python train.py --num_hidden_layers=8 --hidden_size=192 --num_attention_heads=2 --num_key_value_heads=2 --head_dim=96 --intermediate_size=960 --vocab_size=4096 --hidden_act="squared_relu" --norm="rmsnorm" --norm_place="pre" --norm_eps=1e-06 --positions="rope" --rope_theta=1020.0 --rope_fraction=0.5 --qk_norm=true --attn_scale=0.102 --bias="none" --tie_word_embeddings=false --parallel_block=false --extras=["paired heads", "hashed n-gram embeddings", "an embedding shortcut", "skips across layers", "capped logits"] --init="normal" --init_std_qkv=0.0488 --init_std_o=0.0122 --init_std_up=0.0488 --init_std_down=0.00546 --optimizer="muon_variant" --learning_rate=0.0023 --beta1=0.95 --weight_decay=0.12 --lr_head=0.00743 --max_grad_norm=1.0 --warmup_steps=0 --schedule="wsd" --decay_fraction=0.463 --decay_shape="linear" --final_lr_fraction=0.0 --batch_tokens=[32768, 65536, 98304] --max_seq_len=384 --doc_mask=true --train_tokens=305500000 --max_steps=5073 --dataset="wikipedia_en"
Each number is 200 + 40 x the weight over its row's rms, rounded and kept within 0 to 999. Layers, rows and columns count from 0. The size before them is the row's rms in percent of the matrix's.

# layer 3 attention query, 192x192, rms 0.0887, rows 168-184, columns 0-95
101,168,144,205,127,259,211,217,211,292,215,211,163,194,164,230,184,172,206,168,214,224,167,219,194,223,133,181,189,152,217,151,210,216,227,220,229,229,197,223,210,196,212,214,226,228,194,247,196,146,215,263,177,130,175,236,234,198,246,233,210,185,140,249,178,256,256,202,127,186,155,236,84,206,222,248,209,274,138,306,159,192,218,203,214,232,177,235,204,222,203,191,188,222,159,249,247
096,184,222,145,144,119,105,204,223,194,260,188,225,224,156,242,196,195,173,233,233,235,255,94,279,220,170,234,204,176,237,167,260,146,221,154,145,203,190,214,208,142,153,180,112,255,250,256,191,168,202,136,212,216,232,184,222,192,258,174,182,199,203,152,204,190,217,212,213,176,220,258,182,186,181,236,309,232,144,240,194,166,209,171,286,195,209,172,283,209,106,198,133,218,165,198,274
099,142,133,238,219,244,238,199,201,230,244,177,142,276,161,230,177,204,198,196,183,167,210,227,228,160,212,220,194,232,201,155,183,225,240,189,135,152,180,192,214,168,245,178,243,125,187,137,243,260,167,182,117,215,139,169,192,232,264,177,258,145,185,195,184,258,163,228,257,243,209,164,221,235,204,196,162,188,176,129,129,218,221,227,162,207,172,187,198,190,183,208,216,198,265,143,281
110,164,227,192,199,202,175,197,234,274,222,228,215,184,208,213,173,172,201,238,226,175,229,206,219,97,216,224,212,192,173,135,197,285,135,205,209,205,157,229,175,184,181,109,188,189,280,211,223,124,139,181,267,207,221,176,203,151,237,170,130,263,222,220,257,237,203,165,160,135,179,192,219,193,252,235,241,209,217,156,195,197,176,153,196,193,201,166,193,182,205,202,164,142,157,247,159
095,233,265,197,285,207,176,195,147,188,218,227,186,200,234,127,181,234,213,213,169,221,219,159,276,189,186,205,225,204,259,176,184,178,156,206,213,217,189,211,198,184,162,199,219,218,298,199,213,124,239,152,206,277,187,221,227,173,167,251,164,178,213,195,172,245,279,160,246,150,130,242,235,229,164,219,205,227,217,227,244,194,192,206,215,286,232,247,175,237,207,160,104,206,222,206,251
085,228,221,198,233,144,191,226,230,214,120,149,103,221,184,182,210,181,135,137,139,230,204,242,259,244,156,219,194,195,223,200,167,262,217,215,197,132,137,105,242,123,218,164,209,171,232,232,254,187,221,110,185,178,180,160,191,171,176,209,159,196,174,214,221,185,203,201,103,218,186,229,238,173,158,227,196,208,166,221,177,201,178,178,243,148,200,200,208,205,192,185,165,202,152,193,159
090,242,141,206,191,234,269,152,267,272,176,252,176,170,234,144,252,162,172,136,174,184,137,200,191,209,220,192,198,190,189,166,232,238,226,222,185,241,132,191,183,180,192,203,171,248,205,210,146,151,272,215,233,142,155,234,276,205,146,153,224,229,262,211,184,208,223,198,194,196,156,224,232,262,199,252,174,148,171,188,219,185,204,207,121,286,292,210,234,260,213,160,155,293,153,173,219
109,188,152,264,214,178,179,244,257,186,238,250,170,225,222,206,224,215,250,209,147,173,182,206,200,179,212,281,134,219,186,266,178,119,134,97,189,271,217,269,213,171,178,291,219,206,192,203,234,222,296,182,132,195,238,239,191,161,237,272,211,222,241,117,191,271,216,234,219,157,181,225,141,237,179,174,106,167,237,260,200,157,228,201,245,225,145,195,155,174,193,221,193,237,238,223,222
093,304,215,126,205,218,214,184,213,196,203,226,235,234,159,172,181,228,186,183,226,184,223,157,191,224,151,174,180,220,231,159,221,143,153,175,195,221,293,173,227,210,191,113,223,160,190,260,156,223,203,97,264,246,196,251,228,174,183,185,161,196,227,232,194,252,204,178,178,215,202,139,243,251,210,219,204,234,253,190,177,219,212,191,216,214,148,182,230,153,226,213,191,228,142,164,136
096,180,188,200,219,288,231,221,261,170,212,241,205,143,200,124,181,204,173,203,166,163,184,135,186,248,201,179,187,160,247,170,197,172,216,154,225,151,237,192,160,267,162,209,155,233,207,260,223,243,181,115,238,189,223,266,239,215,177,178,266,173,196,220,212,190,236,190,273,200,193,189,197,181,178,214,161,165,186,183,270,201,176,214,205,219,289,165,200,192,102,162,152,279,216,201,221
097,199,273,166,149,226,141,119,128,177,247,160,242,137,206,211,209,140,230,170,227,158,185,269,197,227,176,242,196,202,256,251,236,232,179,208,184,190,153,279,202,200,170,139,246,201,108,161,272,207,236,223,138,203,237,177,148,170,171,158,214,178,191,187,243,116,230,197,192,213,186,179,196,173,204,247,183,137,166,259,200,147,255,201,231,197,237,234,234,221,139,171,253,296,195,245,178
092,187,150,229,165,243,195,238,271,213,202,231,186,145,160,218,181,258,150,186,151,244,229,176,144,260,256,180,174,220,275,275,195,206,190,257,178,201,207,175,224,139,185,263,192,204,163,255,197,193,191,271,174,232,197,213,221,220,262,218,190,175,227,217,247,259,148,191,282,131,212,229,191,169,201,185,227,231,215,234,183,144,168,208,199,184,163,222,226,192,176,337,205,214,221,261,183
102,183,227,73,163,169,216,161,263,172,241,234,157,214,144,249,217,130,291,214,240,196,165,233,269,177,165,238,182,206,203,243,251,237,265,213,197,201,184,165,202,181,203,173,156,185,235,114,196,251,157,251,160,242,189,144,215,106,149,154,186,183,159,178,195,247,194,202,216,212,205,204,208,167,197,247,184,193,186,250,213,210,142,245,223,183,264,201,200,245,250,156,230,186,316,192,195
101,288,243,184,244,182,285,216,242,198,246,196,177,211,186,170,241,163,149,180,235,179,169,158,170,192,293,261,204,150,199,186,247,178,137,251,275,188,215,218,191,199,291,163,205,243,152,279,216,141,256,283,217,113,172,202,139,216,191,176,213,202,250,245,273,211,208,211,209,146,226,194,158,178,204,211,251,271,247,220,198,239,198,212,170,126,243,230,212,239,274,226,223,190,226,184,146
094,151,168,217,167,139,180,242,217,226,205,179,215,171,243,204,173,245,185,217,272,171,181,194,234,241,248,239,141,262,207,252,183,240,191,159,211,220,157,195,241,200,144,231,179,253,277,226,202,218,217,293,104,165,219,185,124,246,189,239,165,223,202,249,303,166,196,158,225,251,215,255,215,218,183,174,178,215,273,228,237,203,268,167,230,215,126,145,198,178,217,204,254,295,225,167,193
092,167,138,186,168,202,167,273,325,247,282,129,205,167,185,212,256,206,249,235,157,236,180,154,254,176,164,229,210,204,132,125,212,190,67,215,199,191,205,180,209,248,169,169,206,212,220,177,219,207,231,220,162,200,96,234,246,266,209,270,220,186,139,216,151,205,298,243,192,203,223,210,235,148,249,172,186,197,156,227,209,158,193,251,226,197,183,234,220,177,149,190,269,244,183,127,214
097,209,187,212,187,113,207,189,145,224,209,190,263,219,192,180,145,167,126,199,222,186,221,130,223,263,229,216,205,187,175,210,202,269,178,228,268,254,193,180,238,154,192,231,152,229,275,255,231,201,127,148,188,173,202,217,162,219,141,213,198,208,191,263,173,189,247,154,205,210,241,265,167,216,196,241,240,176,196,182,242,221,152,141,94,225,226,170,214,193,252,202,206,187,215,197,212
# layer 3 attention key, 192x192, rms 0.0862, rows 168-184, columns 0-95
093,125,212,191,229,228,192,198,216,230,218,270,237,256,104,198,135,170,167,157,205,235,216,218,232,191,180,154,206,181,274,212,232,176,184,229,229,227,175,164,184,181,228,208,183,241,81,236,209,170,196,196,310,220,171,213,242,221,251,132,180,280,197,235,180,167,205,139,227,185,115,215,158,168,143,212,220,242,137,181,217,200,199,234,200,188,137,201,216,224,174,172,258,219,170,201,215
101,233,163,209,152,208,147,184,180,228,187,247,190,190,176,201,181,183,240,138,306,217,148,236,83,225,183,177,151,209,186,255,240,110,162,170,189,234,171,222,215,182,105,200,208,169,191,166,214,133,256,154,211,155,230,221,200,182,225,238,207,226,203,156,272,254,218,191,227,252,205,220,230,179,215,190,171,224,177,216,146,173,237,165,257,210,175,189,224,274,186,176,221,212,214,167,116
112,209,178,169,182,240,206,170,200,198,233,150,141,176,228,161,159,139,131,224,161,177,215,206,207,227,193,191,235,201,222,232,143,206,147,208,193,182,201,182,155,150,234,279,231,202,175,193,217,174,177,210,262,159,151,216,220,157,268,195,140,96,73,222,257,244,224,220,244,222,209,220,188,209,185,140,203,177,198,217,158,240,188,226,162,124,153,281,252,168,207,213,226,125,310,168,204
102,168,189,260,161,183,178,269,218,219,157,226,110,272,168,210,196,249,189,213,216,229,210,217,141,173,287,195,161,248,169,173,196,189,170,215,188,211,172,191,206,211,153,194,181,169,149,274,250,218,149,213,231,213,149,175,81,164,162,155,202,177,189,225,262,183,122,188,176,290,231,219,156,162,181,223,207,196,180,231,193,206,227,209,157,181,129,189,244,181,256,179,174,256,162,150,161
095,190,250,183,193,232,238,207,162,201,196,184,214,180,186,116,182,183,268,165,302,122,156,246,192,184,202,230,211,175,230,168,190,158,205,210,195,211,230,254,251,264,175,202,162,142,251,139,234,238,117,135,220,201,257,193,201,204,196,221,206,221,232,174,259,265,211,229,133,263,223,212,226,131,187,215,226,131,270,144,238,200,180,249,193,258,162,162,243,240,202,176,204,173,130,248,273
088,181,166,238,249,194,183,198,223,205,262,224,150,284,202,265,147,188,161,231,195,248,226,164,146,180,118,252,181,168,102,187,215,231,191,187,182,163,241,235,208,255,210,234,190,224,252,196,187,193,297,207,238,221,223,204,143,259,198,239,193,200,174,216,163,210,187,230,186,293,161,116,202,94,173,172,163,134,189,192,236,214,204,233,203,224,191,214,262,229,151,226,214,210,249,228,218
095,146,200,228,228,194,198,238,191,222,217,216,185,210,200,110,195,230,157,147,241,195,186,198,198,206,216,203,176,197,170,198,201,192,183,180,238,157,234,167,166,163,168,248,199,237,256,210,241,194,162,180,217,263,162,225,225,224,176,164,311,198,152,225,188,158,203,201,147,308,232,159,301,203,190,236,203,192,152,245,213,217,237,150,235,234,244,170,180,240,199,150,166,237,158,168,216
112,156,205,200,199,251,194,177,187,227,170,172,180,156,134,212,155,196,217,197,196,164,116,194,196,174,270,210,193,209,230,171,202,279,264,236,203,193,198,255,200,203,195,171,156,174,235,199,257,220,198,203,239,171,266,70,222,133,171,199,198,245,213,164,223,234,122,210,179,154,190,191,158,245,267,179,174,205,149,239,198,179,198,222,268,180,228,170,184,245,191,88,213,207,245,245,171
095,205,201,220,232,216,164,178,291,260,154,275,222,213,260,222,210,154,197,159,203,182,191,158,164,162,254,291,221,256,192,210,235,246,150,212,212,221,174,157,224,192,188,193,181,163,251,192,172,202,142,159,219,265,184,234,235,152,141,273,187,180,233,163,203,282,217,184,302,255,150,221,198,228,204,186,200,188,262,201,204,259,231,202,243,202,184,172,169,257,238,185,207,217,145,164,210
096,172,160,192,226,123,214,194,183,184,203,214,166,192,227,112,122,237,214,218,181,126,191,184,185,182,135,256,178,263,179,189,194,133,149,217,209,182,125,204,218,186,147,237,174,138,274,242,188,152,162,126,263,248,202,246,189,161,181,171,234,173,197,220,171,177,302,219,178,214,231,174,227,175,155,173,256,257,209,208,190,172,210,183,203,250,182,220,259,232,203,192,124,253,204,234,284
097,234,203,148,123,258,201,169,212,242,113,209,173,248,231,215,232,175,238,274,204,263,176,216,238,228,181,172,175,215,184,206,203,254,232,202,165,174,191,216,170,238,199,253,170,230,167,195,265,180,145,152,161,172,244,127,191,203,190,99,203,214,207,211,188,210,159,194,131,124,230,209,181,236,254,198,177,183,142,185,206,236,188,185,242,188,194,176,140,177,184,259,164,141,150,234,226
106,279,232,211,124,152,245,218,196,187,191,198,248,212,83,229,156,202,183,249,217,218,220,167,160,265,301,217,94,206,187,173,181,218,281,238,152,197,158,194,175,182,184,229,182,196,166,223,198,178,225,193,174,233,194,236,249,218,264,166,152,202,232,193,203,168,206,258,223,169,155,190,167,158,175,160,178,202,171,182,175,106,165,251,241,226,232,268,273,254,243,204,180,248,225,207,209
100,209,141,227,245,150,166,149,239,209,165,105,128,195,190,189,173,257,241,208,186,211,213,170,145,160,139,155,242,177,323,204,177,240,175,184,245,190,226,203,191,220,207,173,234,165,258,155,165,176,105,211,163,162,212,266,212,217,195,219,197,233,222,212,189,176,244,178,178,235,233,263,145,260,211,171,177,201,189,156,211,186,251,138,259,240,140,205,117,229,176,149,177,280,257,174,229
097,263,191,217,217,167,220,157,183,137,271,148,152,209,203,268,88,208,226,275,205,227,175,189,127,229,209,193,242,251,189,168,172,204,224,220,214,192,236,182,163,260,178,173,305,223,156,223,198,225,205,236,228,169,126,237,201,227,185,196,177,132,218,206,168,214,203,239,119,179,272,244,242,220,195,189,256,190,227,179,141,180,223,220,223,176,210,241,228,208,214,170,246,196,182,178,228
094,227,196,238,229,230,142,153,198,203,178,242,218,188,182,207,190,297,118,219,207,200,270,193,173,107,204,236,118,212,282,207,160,197,194,256,216,175,172,205,164,176,211,229,215,191,190,144,169,235,183,271,159,226,243,206,243,158,179,155,144,283,234,174,251,145,181,140,211,165,238,202,238,188,235,219,211,286,237,150,181,177,181,269,235,203,230,214,229,205,140,243,145,129,284,123,211
094,169,200,277,259,166,193,197,218,162,208,184,182,259,216,160,205,204,183,251,206,248,167,261,174,233,135,173,64,257,223,193,182,212,163,199,209,173,262,215,230,202,198,163,195,170,191,227,191,195,182,189,158,261,152,257,263,165,178,170,300,173,218,196,220,290,229,170,273,223,232,193,216,160,142,256,211,222,165,184,220,239,229,233,267,195,180,225,255,144,328,169,229,221,273,198,202
091,193,239,176,201,314,182,245,219,151,221,160,184,185,238,117,237,217,251,155,221,159,141,158,185,158,181,210,175,216,232,155,192,291,198,184,229,178,263,187,148,182,261,200,235,149,210,193,181,194,217,177,223,187,248,162,194,269,171,171,221,232,188,191,216,200,272,175,99,216,219,199,206,170,218,182,245,254,165,212,199,223,187,159,259,200,104,221,295,165,170,253,214,196,143,210,90